config.yaml
hidden_size: 96
num_attention_heads: 3
intermediate_size: 384
positions: "rope"
rope_theta: 10000.0
bias: "all"
init: "normal"
init_std_up: 0.0389
beta2: 0.99
warmup_steps: 252
batch_tokens: 32768
max_seq_len: 512
max_steps: 4761
Each number is 200 + 40 x the weight over its row's rms, rounded and kept within 0 to 999. Layers, rows and columns count from 0. The size before them is the row's rms in percent of the matrix's.

# layer 2 attention query, 96x96, rms 0.16, rows 64-95, columns 0-95
115,247,171,147,240,194,212,260,256,243,200,110,150,244,129,250,230,197,227,218,152,229,281,239,219,171,213,199,240,179,215,258,157,219,253,93,196,143,282,208,226,188,166,218,113,147,292,166,201,250,185,260,200,226,188,183,218,227,161,159,223,179,143,214,208,192,235,170,192,193,166,189,200,249,192,223,232,198,137,231,182,154,229,202,165,150,182,167,201,206,241,160,173,188,171,163,269
119,180,184,179,174,206,177,179,181,199,171,140,245,145,298,172,226,206,117,241,178,202,201,165,154,220,261,125,203,164,175,157,223,234,222,239,104,176,234,254,236,220,267,163,224,193,159,175,231,193,178,144,142,116,235,163,191,191,225,251,191,224,196,281,195,179,182,175,230,207,202,213,233,256,232,112,279,133,224,213,232,203,180,228,204,149,246,193,232,247,262,191,165,142,211,233,177
160,255,132,212,182,151,262,189,210,148,164,217,247,248,176,196,241,192,104,192,148,206,244,184,165,246,215,147,211,192,195,282,165,162,184,218,138,233,260,145,261,234,204,162,121,169,264,221,150,178,187,228,216,218,209,183,162,217,219,228,223,215,173,259,124,249,232,197,222,261,220,183,212,169,237,170,228,144,146,229,229,254,159,201,207,239,227,121,201,261,241,147,151,154,185,209,252
135,209,169,195,168,156,259,201,256,188,183,249,288,187,225,201,228,171,133,172,117,257,227,210,213,220,181,124,202,212,188,270,185,224,210,231,132,197,282,164,277,212,211,186,129,172,237,172,176,167,194,185,145,212,218,171,162,188,199,212,225,211,238,201,178,257,248,122,211,258,252,178,230,226,228,177,179,146,134,277,227,227,150,233,177,231,205,115,169,236,198,187,142,180,209,198,285
096,234,145,144,239,121,244,174,177,154,175,179,239,260,164,201,239,239,171,236,202,152,269,199,162,227,233,195,172,240,202,215,216,140,206,185,172,178,197,255,214,262,215,159,187,262,243,165,160,218,139,244,235,161,190,174,171,215,236,296,239,179,192,226,138,224,187,195,140,235,142,223,191,232,206,164,190,104,154,195,170,218,226,158,244,191,199,225,174,265,247,218,168,246,114,186,297
106,165,155,201,199,227,259,173,174,160,190,228,279,184,188,164,264,183,120,236,207,270,211,146,155,215,193,159,192,202,221,159,160,205,168,235,157,227,219,182,226,144,239,150,110,215,265,219,154,130,211,242,236,211,216,189,160,254,202,165,197,210,206,208,202,252,169,205,186,199,208,189,196,172,158,183,235,116,170,220,248,229,181,232,199,277,270,138,186,247,230,130,165,191,234,268,312
087,271,283,190,224,186,173,206,202,236,258,95,139,254,208,240,215,215,247,228,187,175,243,231,252,195,218,151,231,179,220,248,206,208,170,203,248,199,166,209,220,287,191,185,281,214,175,195,209,200,182,197,154,201,233,172,222,196,257,265,170,194,157,185,138,139,169,178,204,140,249,207,240,161,184,225,143,209,239,144,141,139,188,163,217,142,132,211,204,178,148,230,278,214,139,154,141
095,264,210,175,270,202,215,189,210,159,251,127,233,275,182,258,255,183,197,269,212,241,268,195,197,190,224,149,224,186,239,159,206,225,125,182,215,186,201,249,183,237,216,137,216,238,222,149,211,172,148,215,217,145,224,217,171,231,197,166,192,189,223,146,181,166,189,191,189,105,227,242,198,187,139,247,164,121,195,227,157,194,242,141,220,141,174,158,113,154,199,244,211,227,131,193,291
086,187,159,202,297,218,248,128,209,162,205,176,241,224,197,219,277,182,169,230,245,196,238,155,190,182,189,235,244,159,261,109,138,204,122,200,186,194,264,252,167,145,259,165,202,249,210,174,178,208,170,244,235,168,187,242,145,236,132,88,199,221,233,186,261,166,237,188,193,141,198,230,164,215,114,218,224,176,190,226,177,224,212,182,231,180,205,207,135,193,257,221,206,236,181,220,263
054,174,184,193,171,171,180,255,174,157,238,332,249,208,151,268,231,149,184,207,157,196,234,245,192,192,201,144,241,245,194,158,206,212,180,167,170,153,173,254,180,222,131,181,194,149,209,223,217,173,206,209,235,132,247,213,170,189,254,191,194,186,275,189,228,153,194,216,187,173,193,223,201,254,214,201,188,82,204,309,209,215,262,183,206,158,258,121,195,224,161,177,157,169,195,240,272
077,269,197,214,226,221,183,112,186,93,165,209,183,212,197,156,151,187,208,181,259,172,187,145,150,194,172,188,150,189,139,198,293,203,245,194,227,237,227,191,223,237,179,206,172,227,180,190,251,184,150,216,161,202,161,198,274,254,109,223,180,251,218,200,170,239,237,204,211,198,149,260,164,186,235,151,207,263,236,152,180,220,287,196,207,281,216,234,202,108,203,228,274,194,148,208,195
070,174,161,237,217,206,207,209,217,187,174,236,252,201,179,232,285,179,158,209,178,203,230,152,199,185,191,181,240,187,212,151,138,218,112,207,143,188,240,226,168,109,271,220,161,217,190,193,205,188,217,207,211,181,195,248,147,230,134,81,220,179,263,187,254,177,191,181,170,186,263,161,159,241,151,217,270,152,169,291,258,245,198,195,181,181,234,169,190,255,257,147,192,149,238,260,245
074,108,159,194,168,187,183,240,211,163,159,336,260,177,169,228,240,189,161,175,142,176,218,221,199,211,174,165,231,217,170,183,200,201,161,186,110,189,191,201,220,119,213,200,144,188,205,230,174,180,210,176,217,174,224,228,215,190,191,148,224,164,261,230,211,173,224,175,163,237,235,155,186,221,188,186,271,158,166,274,279,242,186,218,176,240,280,147,276,255,224,150,170,150,263,250,217
077,114,160,220,145,222,207,245,210,234,168,324,227,162,204,201,230,201,153,167,180,185,192,243,188,202,216,219,233,217,172,178,197,211,171,203,115,187,203,201,197,95,231,193,145,168,203,230,196,217,238,179,215,202,243,201,173,158,215,131,208,196,230,223,253,195,196,190,186,265,240,140,220,211,199,198,246,180,169,256,258,236,153,227,166,208,261,151,247,287,222,103,136,175,297,239,213
069,144,166,141,215,191,226,203,171,136,223,316,268,182,161,210,225,182,198,211,212,201,193,200,153,191,208,207,236,215,191,160,233,226,239,179,173,212,213,281,182,205,78,187,153,174,258,208,184,180,185,203,246,135,226,181,182,201,226,184,225,212,263,138,247,168,225,223,186,196,116,264,170,235,252,157,198,84,183,239,202,213,269,194,209,228,252,164,171,217,182,235,139,221,173,211,278
074,101,135,194,197,210,230,192,210,172,191,343,260,166,166,205,237,180,179,192,193,197,221,191,165,195,217,219,225,242,197,147,202,219,185,163,152,190,210,225,174,142,183,172,141,174,253,202,198,183,223,188,266,165,220,238,154,184,215,129,211,205,251,212,301,201,200,192,172,236,146,213,192,263,190,182,228,151,160,264,211,232,211,213,181,210,243,161,179,252,210,142,108,191,240,232,313
077,147,162,213,202,212,232,207,213,227,156,276,251,189,200,225,272,211,136,190,179,209,229,203,198,193,181,174,224,225,219,175,145,201,137,217,137,183,242,196,201,74,269,173,159,209,193,208,187,198,225,216,215,193,222,244,140,218,162,108,208,183,239,217,250,208,193,178,177,227,259,142,191,225,134,220,256,177,159,266,263,247,141,216,194,212,234,159,201,251,277,114,188,169,259,254,254
068,164,220,245,156,170,167,252,232,240,166,163,180,169,215,191,192,227,193,191,182,171,178,203,246,214,167,233,189,212,203,223,158,186,169,244,166,203,177,143,204,179,272,260,217,207,155,231,161,219,230,130,174,245,178,217,194,188,182,203,207,173,166,299,155,182,199,209,207,281,262,101,227,205,200,188,261,287,189,180,287,200,96,210,174,191,231,226,289,243,218,144,207,168,239,192,96
069,129,166,171,207,207,184,229,196,180,222,257,258,255,172,278,292,147,184,196,144,197,230,196,188,169,163,193,272,185,225,149,147,188,90,202,162,167,218,240,174,128,199,126,201,201,235,223,133,201,182,188,242,186,235,237,183,176,188,105,190,185,268,233,277,132,214,195,157,166,228,247,194,174,160,211,211,147,218,280,206,200,206,187,230,148,225,151,224,256,217,169,164,210,200,209,233
074,300,249,206,204,192,160,250,175,175,247,125,170,232,209,185,187,208,217,229,238,221,196,197,245,205,213,113,165,200,189,246,253,228,252,197,239,226,145,157,219,325,166,220,247,200,166,195,220,175,167,169,173,190,189,144,249,199,223,300,217,223,174,175,105,213,151,223,223,149,219,204,217,191,217,203,149,220,240,157,178,159,216,187,171,171,174,186,197,133,141,258,228,211,121,159,134
067,143,191,230,152,214,232,231,209,234,180,322,252,156,180,238,240,199,150,208,154,209,231,230,225,205,217,192,237,226,179,192,159,209,182,174,139,199,230,213,198,103,204,178,164,175,211,215,185,165,250,202,238,163,235,215,156,184,222,139,211,202,238,201,260,170,184,184,182,227,227,150,209,248,156,212,240,147,155,271,249,208,131,217,165,180,265,150,211,263,209,118,140,166,280,261,287
073,139,153,232,206,217,222,239,180,191,212,288,274,156,193,224,269,168,141,198,185,241,211,196,193,193,232,201,231,199,176,168,186,227,196,156,150,196,208,193,154,126,217,213,136,174,248,192,215,202,233,222,246,148,214,231,162,135,194,109,231,211,249,200,275,211,169,194,156,232,201,165,178,258,197,211,241,143,158,273,245,244,180,231,159,217,237,141,172,261,198,116,141,172,238,250,291
091,157,166,196,119,198,135,253,192,193,169,319,196,178,161,186,181,198,203,181,148,177,200,233,211,222,206,174,168,225,163,230,221,171,181,218,162,203,171,158,208,165,153,236,160,163,180,244,177,193,226,138,188,203,195,211,229,142,212,266,215,187,199,264,193,190,217,221,168,273,187,145,255,202,249,184,259,229,191,229,292,200,177,248,211,202,232,151,321,269,193,180,156,117,245,189,115
101,174,232,179,113,196,147,278,198,227,194,290,199,205,172,239,154,154,200,181,121,187,220,278,216,219,257,140,204,251,161,251,239,171,195,177,193,184,145,180,224,247,117,188,208,131,223,212,224,194,223,160,159,202,251,188,237,137,275,282,177,184,180,228,194,198,187,210,153,238,169,200,270,200,274,209,164,207,202,221,202,162,206,238,208,193,215,165,270,236,134,171,158,138,246,173,155
081,230,193,278,212,237,244,159,216,256,154,123,200,180,206,189,217,221,135,152,225,246,210,171,231,187,219,214,191,155,199,266,161,218,169,225,191,215,272,142,174,130,333,202,184,229,159,171,227,189,231,212,171,229,166,231,184,207,134,145,184,196,156,211,203,261,135,174,207,229,232,154,160,192,150,229,250,308,183,185,216,230,115,218,191,217,174,229,178,206,282,178,210,162,251,219,183
075,288,244,236,243,225,213,175,239,236,231,52,129,231,262,203,164,202,210,194,205,239,205,196,240,182,229,208,189,158,237,253,216,219,218,208,254,208,201,147,174,264,230,208,265,208,205,159,258,181,211,199,144,238,193,172,212,176,203,210,164,222,122,192,163,258,155,189,258,176,204,197,232,177,203,217,163,272,214,139,123,164,187,221,181,183,108,241,153,163,176,205,260,243,183,168,149
069,138,142,158,176,230,210,151,221,142,208,306,214,166,130,148,181,139,204,207,234,175,149,170,129,188,192,221,197,244,172,124,227,187,213,204,200,213,230,203,179,166,124,202,139,186,203,217,205,199,224,184,215,155,191,238,176,228,182,123,235,232,259,192,274,190,272,191,198,264,143,216,179,228,221,176,273,149,202,271,243,273,286,237,231,236,230,169,193,216,194,183,156,209,215,248,243
082,246,286,169,189,172,135,236,192,210,249,170,154,215,217,208,150,216,251,205,176,181,187,266,213,211,202,161,182,213,182,252,240,183,216,211,258,225,136,201,232,286,140,195,250,182,186,203,176,215,180,187,150,218,241,148,267,165,274,323,181,197,170,220,130,169,195,213,205,188,193,221,234,162,242,203,142,235,260,132,171,155,219,157,234,166,179,206,236,170,130,243,238,224,165,154,121
070,248,259,222,257,233,221,181,221,255,227,66,132,203,271,162,175,208,230,186,222,221,139,204,202,191,210,255,171,199,261,226,204,228,277,203,275,199,177,157,184,239,242,207,240,235,206,158,253,222,205,211,174,250,200,181,177,192,234,205,214,231,104,192,183,248,137,188,265,219,202,181,222,204,213,230,162,250,204,131,130,169,173,202,166,197,117,249,131,158,183,175,221,262,184,173,185
079,291,247,197,229,214,182,188,201,211,241,76,150,209,224,187,147,209,275,219,233,214,186,180,206,202,210,217,197,172,225,234,240,197,262,220,277,215,185,181,196,311,159,211,271,210,196,197,222,195,158,210,180,191,195,146,214,206,232,277,212,222,154,162,163,212,179,214,232,154,171,257,230,162,235,206,136,215,228,137,140,148,221,188,196,178,129,250,175,136,160,255,230,228,126,141,165
071,132,154,197,178,200,206,250,183,168,174,320,267,166,187,202,261,182,161,179,157,214,212,218,202,201,206,178,223,216,173,184,198,198,192,170,112,174,208,196,201,96,237,200,125,193,225,223,193,190,221,201,233,181,229,217,180,166,199,155,245,175,252,202,242,208,177,168,169,254,224,145,180,247,203,192,268,157,156,266,268,252,156,231,165,237,260,145,236,255,225,130,149,138,270,237,243
073,112,145,204,202,188,208,224,182,194,153,300,249,179,181,216,240,198,144,185,158,211,214,194,179,217,192,191,230,177,188,175,161,214,191,188,112,167,222,222,198,100,240,219,146,176,211,196,185,222,224,204,238,174,220,237,166,187,201,125,236,166,275,196,237,181,199,177,163,240,229,155,172,264,156,203,245,141,158,274,259,244,147,212,183,231,260,155,229,259,229,147,189,126,277,257,251
# layer 2 attention key, 96x96, rms 0.157, rows 64-95, columns 0-95
151,222,132,257,295,226,238,208,188,196,223,124,137,218,199,198,211,184,228,198,240,237,172,210,221,183,199,236,204,167,267,194,202,236,238,127,282,137,200,211,145,193,250,163,219,249,264,208,226,231,160,291,255,242,153,216,162,171,148,181,154,137,229,178,260,229,178,174,136,107,146,185,166,186,149,233,177,187,226,178,219,207,240,166,202,227,176,224,190,181,294,202,211,224,157,198,230
113,191,224,205,229,198,213,178,154,151,217,179,278,210,266,205,190,223,210,197,205,187,245,201,146,207,222,204,229,235,159,229,238,173,175,213,210,191,202,228,207,306,200,202,191,205,228,201,188,200,131,186,143,131,264,158,196,177,283,234,238,205,161,167,149,236,223,177,157,133,222,262,192,196,154,149,140,187,213,129,154,181,119,123,253,186,167,246,303,227,158,228,243,175,103,219,198
117,198,244,200,122,147,192,154,214,249,165,188,228,237,237,275,172,195,171,166,219,188,197,202,219,208,199,177,222,220,132,142,126,197,181,246,138,174,184,210,200,220,170,209,249,217,133,223,175,218,207,134,167,235,253,151,247,205,199,191,188,185,249,159,180,131,213,168,214,188,346,210,222,139,228,167,205,218,207,252,215,193,170,190,197,147,247,175,313,194,126,236,249,198,244,216,132
187,192,247,185,116,186,135,155,165,210,160,218,227,158,295,178,173,225,186,218,185,161,125,201,196,239,226,221,192,207,91,155,208,184,240,244,143,210,216,211,211,191,184,241,258,183,137,259,211,233,219,145,175,176,238,193,238,200,199,196,180,229,276,180,212,134,213,209,240,211,257,189,234,200,246,120,223,255,239,193,151,139,188,214,193,171,253,220,272,200,186,228,252,211,252,249,98
149,197,263,139,107,224,195,169,171,240,217,272,265,163,246,143,183,242,153,226,174,173,181,214,177,249,227,178,162,226,121,170,247,136,193,269,112,258,214,172,216,196,183,207,226,213,144,214,188,189,206,118,173,161,241,159,199,230,230,235,209,231,216,216,192,182,223,223,216,266,217,220,225,173,210,86,241,229,228,183,139,183,187,184,209,169,226,168,236,254,189,223,201,241,219,294,140
112,115,214,167,183,280,197,196,183,197,274,279,178,260,139,186,148,183,200,162,189,207,204,277,259,161,290,134,111,244,234,230,234,209,153,213,203,224,103,159,196,159,121,221,190,195,158,200,170,177,180,219,150,202,223,227,224,248,211,246,192,230,192,262,247,198,227,200,240,178,225,214,200,188,112,212,157,228,191,162,181,270,189,208,220,252,182,146,198,176,160,189,152,237,192,220,186
094,210,274,141,162,199,200,152,178,243,197,223,269,182,243,174,174,216,212,243,177,163,187,187,156,220,125,172,228,238,130,124,177,163,187,240,156,231,185,220,253,200,254,185,276,239,142,225,205,176,131,149,169,208,200,199,216,249,160,186,201,220,205,185,224,173,245,219,162,208,234,261,175,115,201,141,225,270,231,188,166,165,201,128,215,141,242,256,231,215,197,222,273,241,174,298,162
097,212,272,188,182,215,210,247,218,191,307,276,222,228,134,171,144,190,245,230,198,169,226,231,208,148,229,187,150,296,280,205,237,135,177,202,201,225,163,188,209,164,179,182,253,291,154,166,170,150,124,228,159,185,185,197,175,192,200,228,223,215,141,197,242,179,254,219,165,144,203,241,185,160,159,198,207,190,180,143,200,190,278,135,219,228,193,162,165,220,188,264,165,273,156,221,233
090,225,199,215,226,144,192,277,262,179,210,221,195,261,129,206,163,179,249,124,221,198,214,245,246,130,253,206,152,234,277,244,237,149,206,181,204,158,167,197,185,193,153,189,209,233,184,208,167,144,189,256,175,223,203,184,199,88,193,257,171,227,176,181,190,146,237,190,220,129,247,157,227,210,172,235,219,178,147,203,243,241,243,186,208,251,229,99,151,186,211,254,130,212,207,144,253
059,201,203,239,223,277,186,230,220,185,299,218,178,253,176,147,158,145,192,189,273,203,207,186,202,168,272,222,153,271,309,276,233,229,146,204,253,231,186,145,141,178,155,234,202,229,186,177,186,222,210,199,185,132,175,220,159,196,241,190,208,196,176,222,284,206,202,232,179,140,156,221,204,222,217,245,191,117,220,112,186,164,226,210,145,253,124,161,173,173,189,193,184,246,190,188,232
084,189,251,125,180,160,272,211,170,166,204,235,257,147,203,227,181,232,250,221,146,275,218,193,186,211,224,182,183,264,196,287,147,109,225,199,176,243,261,194,260,197,198,192,161,225,187,170,208,128,127,164,210,160,149,179,205,241,223,269,254,207,137,136,227,237,207,210,183,260,204,206,205,263,166,216,189,176,145,244,195,257,186,216,160,189,157,175,183,256,227,185,102,183,194,187,246
080,252,155,280,232,196,209,260,271,157,241,173,153,245,171,180,269,108,241,166,215,166,205,219,226,164,233,214,216,198,303,220,267,241,196,164,230,134,204,161,144,187,186,173,185,204,231,191,186,181,272,236,188,202,215,157,218,101,215,218,163,177,188,176,200,168,186,169,187,157,195,156,230,195,215,255,234,127,176,166,248,225,229,177,192,244,208,125,181,176,203,232,181,161,191,84,212
083,216,165,283,273,227,223,237,211,173,211,109,147,206,203,205,231,119,197,155,268,204,181,180,229,178,266,245,216,144,298,226,215,292,191,171,259,141,244,178,115,223,196,203,193,186,257,193,180,268,278,218,221,183,193,204,212,178,222,158,160,178,224,176,188,186,163,157,219,162,149,186,196,233,234,270,191,143,208,177,244,197,198,203,173,214,156,170,197,149,204,170,245,144,221,121,206
083,243,126,292,254,237,180,196,218,174,176,110,132,213,206,197,268,149,158,166,259,179,174,192,215,211,257,229,238,128,230,194,242,292,173,182,229,141,231,177,124,190,188,223,156,184,229,214,176,260,312,235,222,177,226,223,229,167,226,138,171,185,248,207,175,196,170,156,244,187,174,161,222,202,241,229,208,170,235,186,241,192,177,264,170,195,196,187,205,176,236,156,254,145,207,136,188
087,156,209,186,234,219,182,221,202,208,274,194,162,230,143,199,118,199,230,205,250,235,229,198,256,138,269,238,128,253,291,265,246,200,186,170,266,208,197,187,183,167,177,216,192,209,196,148,212,213,171,217,208,157,152,240,172,239,215,222,229,206,128,248,247,228,173,196,203,180,168,238,187,274,139,254,161,174,187,137,205,186,236,244,182,267,108,155,153,188,180,147,108,222,194,205,241
082,180,173,250,246,229,170,242,207,170,243,156,115,224,137,199,153,180,206,184,233,218,202,196,242,151,322,254,160,192,279,274,247,221,203,181,253,183,172,173,143,187,135,228,169,203,234,198,192,197,230,265,230,188,178,227,188,150,228,204,203,200,213,230,205,210,172,205,243,141,178,180,201,274,196,287,184,150,190,158,233,229,226,264,150,269,153,137,151,180,207,182,133,177,188,139,234
084,254,134,298,246,210,213,233,237,138,204,127,143,225,177,198,284,135,193,144,240,179,187,213,225,181,250,221,244,137,269,210,235,256,197,163,227,151,189,163,121,194,158,214,171,205,274,215,191,218,293,260,188,201,218,169,234,132,208,207,149,197,222,167,177,174,179,184,213,140,192,152,223,197,227,229,231,147,193,171,257,224,187,186,205,230,218,159,193,183,232,213,228,151,202,95,206
088,230,164,232,184,212,201,170,230,205,80,153,191,197,264,218,293,179,166,188,176,191,165,189,181,247,135,194,282,135,134,147,180,262,208,207,169,139,213,209,170,251,225,201,212,169,220,223,201,259,278,171,200,229,240,189,218,173,183,148,158,178,275,173,176,168,198,147,226,227,216,153,217,149,257,179,229,204,246,249,218,192,163,196,212,148,262,252,250,152,200,191,283,162,224,160,159
071,230,194,275,245,215,165,224,229,184,166,167,187,262,177,207,132,143,217,101,272,160,167,218,209,154,273,230,172,219,310,179,244,242,169,205,233,133,195,178,136,192,170,199,206,219,205,198,138,240,236,253,196,214,210,237,214,180,186,192,137,222,238,174,228,166,217,148,230,93,227,212,220,192,207,262,210,159,185,145,233,238,224,170,202,256,192,196,179,116,175,224,247,228,219,139,232
079,181,255,116,161,229,210,178,188,218,237,276,249,174,232,194,213,212,205,275,167,174,224,185,154,222,91,176,242,253,143,178,167,173,189,217,186,233,206,237,255,218,236,177,265,228,173,176,235,167,95,139,177,172,198,163,174,269,183,191,252,184,157,177,246,227,240,219,138,205,187,253,156,169,185,158,208,193,209,194,163,164,197,129,223,139,181,275,222,246,197,235,214,276,177,267,188
073,235,122,291,252,246,175,219,208,174,240,119,137,232,174,209,246,147,149,183,252,183,190,206,200,172,259,257,212,155,281,222,259,284,180,178,238,173,186,170,117,188,170,222,169,203,246,216,184,228,289,252,209,185,196,214,218,128,219,193,177,175,213,216,184,203,162,209,211,117,151,140,201,205,223,256,204,165,220,127,228,174,205,221,176,251,188,154,151,172,222,179,212,146,198,139,199
086,199,163,287,239,237,167,252,226,178,282,151,122,232,147,172,219,145,205,190,241,185,218,188,249,152,292,233,198,187,284,265,272,248,190,160,243,175,186,185,113,191,179,215,165,195,238,172,200,188,245,265,224,158,187,185,165,149,208,199,224,169,175,203,195,216,181,207,227,133,150,192,194,256,206,286,186,141,186,149,241,216,247,214,193,254,163,159,169,194,217,201,149,174,172,131,225
102,228,164,216,208,238,189,143,186,169,79,158,219,179,287,189,228,147,112,159,250,182,146,158,158,230,197,241,249,180,188,141,187,288,206,200,193,177,247,172,162,234,224,201,175,154,216,198,199,277,287,173,238,212,203,205,249,209,214,127,189,206,273,185,230,207,188,176,224,225,156,200,226,209,276,211,196,195,235,228,211,196,145,202,199,207,169,240,245,125,198,136,282,177,244,183,157
107,205,207,182,215,271,177,158,121,208,169,139,229,151,276,146,154,147,141,221,247,168,162,157,158,227,224,212,239,205,169,142,178,268,169,229,227,217,256,169,180,204,245,217,187,182,193,216,209,273,217,175,244,187,168,262,242,271,190,124,216,214,260,210,236,226,208,245,213,181,142,249,181,203,242,202,149,244,236,155,167,160,161,209,162,178,134,266,203,177,199,156,286,204,209,279,162
081,254,147,248,190,180,220,219,216,141,165,168,180,184,207,230,299,165,191,154,158,198,209,233,180,240,156,191,274,141,131,186,216,221,198,173,137,182,211,208,212,212,222,197,139,179,252,224,205,168,237,239,175,222,257,148,245,115,206,241,203,160,235,163,114,183,204,243,207,186,213,139,218,169,205,175,273,238,166,230,247,228,188,156,227,186,294,155,207,229,240,261,202,135,193,99,175
085,211,228,143,137,172,190,172,174,221,198,258,252,157,206,183,202,248,192,253,136,156,216,207,146,257,137,127,224,207,80,141,196,129,209,234,124,237,154,223,267,204,221,187,208,220,175,224,210,146,161,153,191,208,227,196,211,223,190,210,248,176,225,198,152,202,245,239,201,217,243,209,181,141,184,121,241,259,169,221,172,207,193,146,206,143,268,226,211,268,221,266,245,209,180,261,171
073,167,166,216,183,179,190,211,206,168,178,260,181,217,191,169,161,181,160,191,280,245,209,192,223,186,267,210,99,236,284,262,214,224,221,210,185,239,228,207,161,142,147,208,167,176,182,174,193,241,252,223,229,169,184,202,186,186,262,211,198,193,200,198,251,236,132,199,217,210,175,167,236,280,205,244,180,105,201,217,223,243,162,293,178,286,148,127,206,158,198,132,104,199,238,171,236
098,187,246,145,164,218,198,129,160,237,154,227,255,153,250,195,140,237,185,229,177,196,176,172,165,234,127,200,204,224,108,146,133,196,188,241,187,220,243,231,246,219,256,212,242,193,151,203,224,204,131,147,206,209,183,228,225,283,169,166,193,227,215,221,230,205,234,194,183,224,202,267,173,161,206,158,167,260,237,210,152,134,170,178,201,143,189,282,237,192,190,181,277,257,192,313,177
078,181,191,145,114,160,171,168,194,240,198,247,207,171,202,202,209,257,183,284,130,179,229,211,199,260,128,131,214,173,85,145,176,131,227,229,127,241,139,235,255,190,202,220,222,197,173,219,206,148,180,184,210,224,249,212,189,218,153,197,237,191,229,222,120,191,204,222,202,242,237,175,173,160,194,111,201,236,214,241,163,199,200,187,246,152,280,233,239,256,212,236,226,191,181,265,157
084,168,263,102,127,179,206,173,177,230,221,269,262,181,220,191,152,232,206,260,142,202,225,193,168,222,144,151,164,250,118,169,179,126,219,226,161,258,187,211,286,192,222,180,251,213,141,185,216,162,111,146,175,201,202,207,174,284,172,205,239,206,180,232,226,215,231,228,183,247,223,242,172,172,168,132,207,244,190,224,150,191,221,183,236,175,217,233,221,221,184,209,153,268,184,289,190
081,224,128,291,255,231,199,228,231,170,215,113,146,215,177,180,249,126,203,173,253,202,191,181,250,182,291,227,228,165,291,230,243,287,206,155,271,152,214,174,129,198,189,221,181,174,263,172,200,231,285,245,225,162,191,199,215,178,208,184,181,173,208,192,177,202,145,175,231,161,147,189,203,260,221,251,211,127,202,153,237,200,196,215,177,227,166,178,176,181,213,175,223,142,178,122,207
084,208,156,297,272,209,197,241,228,173,254,104,133,226,188,203,272,135,209,159,236,203,198,210,237,177,269,248,219,145,277,239,234,272,210,160,281,159,188,170,115,207,166,213,191,180,275,180,178,241,266,246,209,171,198,180,209,177,217,187,163,182,189,206,178,186,150,193,212,163,153,172,221,251,192,272,192,129,208,156,257,199,216,225,178,230,193,155,193,186,209,192,201,155,193,127,207
# layer 2 attention value, 96x96, rms 0.0883, rows 64-68, columns 0-95
097,217,145,198,174,197,238,138,230,184,152,255,226,205,171,182,216,213,167,227,192,111,190,316,252,247,189,177,158,233,184,144,180,202,265,215,172,213,147,215,190,154,124,149,225,205,196,202,152,205,194,225,170,267,261,236,184,247,222,186,128,202,183,272,212,175,155,280,194,225,258,190,214,178,85,158,212,206,202,228,172,206,241,133,225,173,234,139,278,218,175,205,192,234,220,230,211
101,274,187,139,158,202,222,184,232,178,73,174,268,231,301,177,170,167,176,188,272,181,215,139,205,175,170,227,252,220,200,216,177,265,164,237,192,216,236,234,152,171,157,154,258,213,177,264,153,198,227,118,183,227,152,184,209,177,162,144,198,243,268,256,225,130,191,188,207,197,231,182,238,145,160,249,202,249,216,266,191,185,176,201,206,201,246,194,258,201,148,179,172,205,223,205,154
107,165,176,206,135,135,174,189,218,181,107,203,214,178,247,152,176,213,180,199,243,175,203,118,181,269,210,210,223,235,140,197,177,104,233,246,167,203,176,196,189,225,171,174,294,247,153,236,247,190,272,225,192,200,201,210,206,231,240,159,164,220,231,178,200,190,79,144,204,217,289,251,233,129,233,186,223,180,251,227,189,206,166,167,133,173,173,207,253,168,212,187,172,269,203,234,181
095,197,139,308,165,240,229,132,238,211,187,226,195,212,237,183,205,198,216,167,196,170,159,196,193,269,264,167,167,114,180,228,227,193,258,220,207,223,132,192,93,198,112,258,229,159,181,256,184,239,212,215,166,218,225,222,180,176,169,180,137,266,238,172,167,183,193,216,210,229,230,223,266,157,268,170,187,234,222,212,150,196,198,196,194,231,239,208,214,170,173,143,248,95,212,193,134
088,205,250,108,228,167,162,276,200,168,235,216,222,181,183,191,159,191,179,335,153,208,260,165,186,172,108,152,179,215,236,164,199,150,193,145,186,202,231,229,292,187,252,152,201,277,177,156,243,201,223,206,228,152,269,134,265,259,204,198,220,162,217,178,196,209,217,135,192,190,177,201,196,254,220,259,226,182,214,191,219,238,218,185,195,195,146,194,172,220,255,195,152,275,197,194,244
# layer 2 attention output (transposed), 96x96, rms 0.087, rows 64-67, columns 0-95
097,197,178,251,224,195,132,233,152,238,187,205,238,78,267,210,152,179,171,187,184,248,179,242,176,186,162,239,190,203,169,215,178,129,229,234,135,194,253,161,198,227,198,154,176,197,208,283,226,164,154,243,192,160,209,144,234,253,190,214,206,192,181,135,284,243,248,224,119,223,198,217,233,255,249,160,167,187,239,164,258,249,183,279,200,154,267,153,205,167,174,181,162,159,224,232,206
098,209,237,208,282,239,217,186,248,264,173,234,250,142,265,180,202,150,185,228,192,223,153,259,195,229,143,155,225,160,229,173,192,175,226,165,231,253,240,188,200,209,204,187,155,156,210,204,207,172,216,275,242,218,190,178,241,245,140,100,243,201,173,125,183,254,223,180,186,129,189,204,243,249,167,141,158,203,183,253,218,197,184,225,219,234,257,185,188,91,216,85,220,156,217,208,201
110,206,155,231,213,181,208,167,250,198,186,239,316,163,280,209,254,226,200,251,183,204,159,238,149,178,231,134,245,184,226,175,165,236,237,138,188,165,197,202,217,188,264,144,145,159,190,213,176,240,172,225,204,205,201,241,230,217,178,156,260,193,232,99,184,195,210,236,224,127,176,159,180,177,210,122,219,214,227,222,252,217,198,243,211,196,215,177,205,132,279,178,128,84,203,241,213
087,217,143,230,171,218,178,281,250,172,232,210,275,167,232,196,131,186,131,175,187,253,215,291,134,102,172,193,191,196,178,244,244,176,207,185,267,205,174,193,234,201,253,143,215,225,178,205,204,243,205,253,202,157,165,239,243,247,258,229,191,161,181,174,214,213,176,215,175,249,163,156,140,231,128,223,186,200,222,217,206,209,140,269,171,157,208,196,189,137,271,119,176,169,222,273,206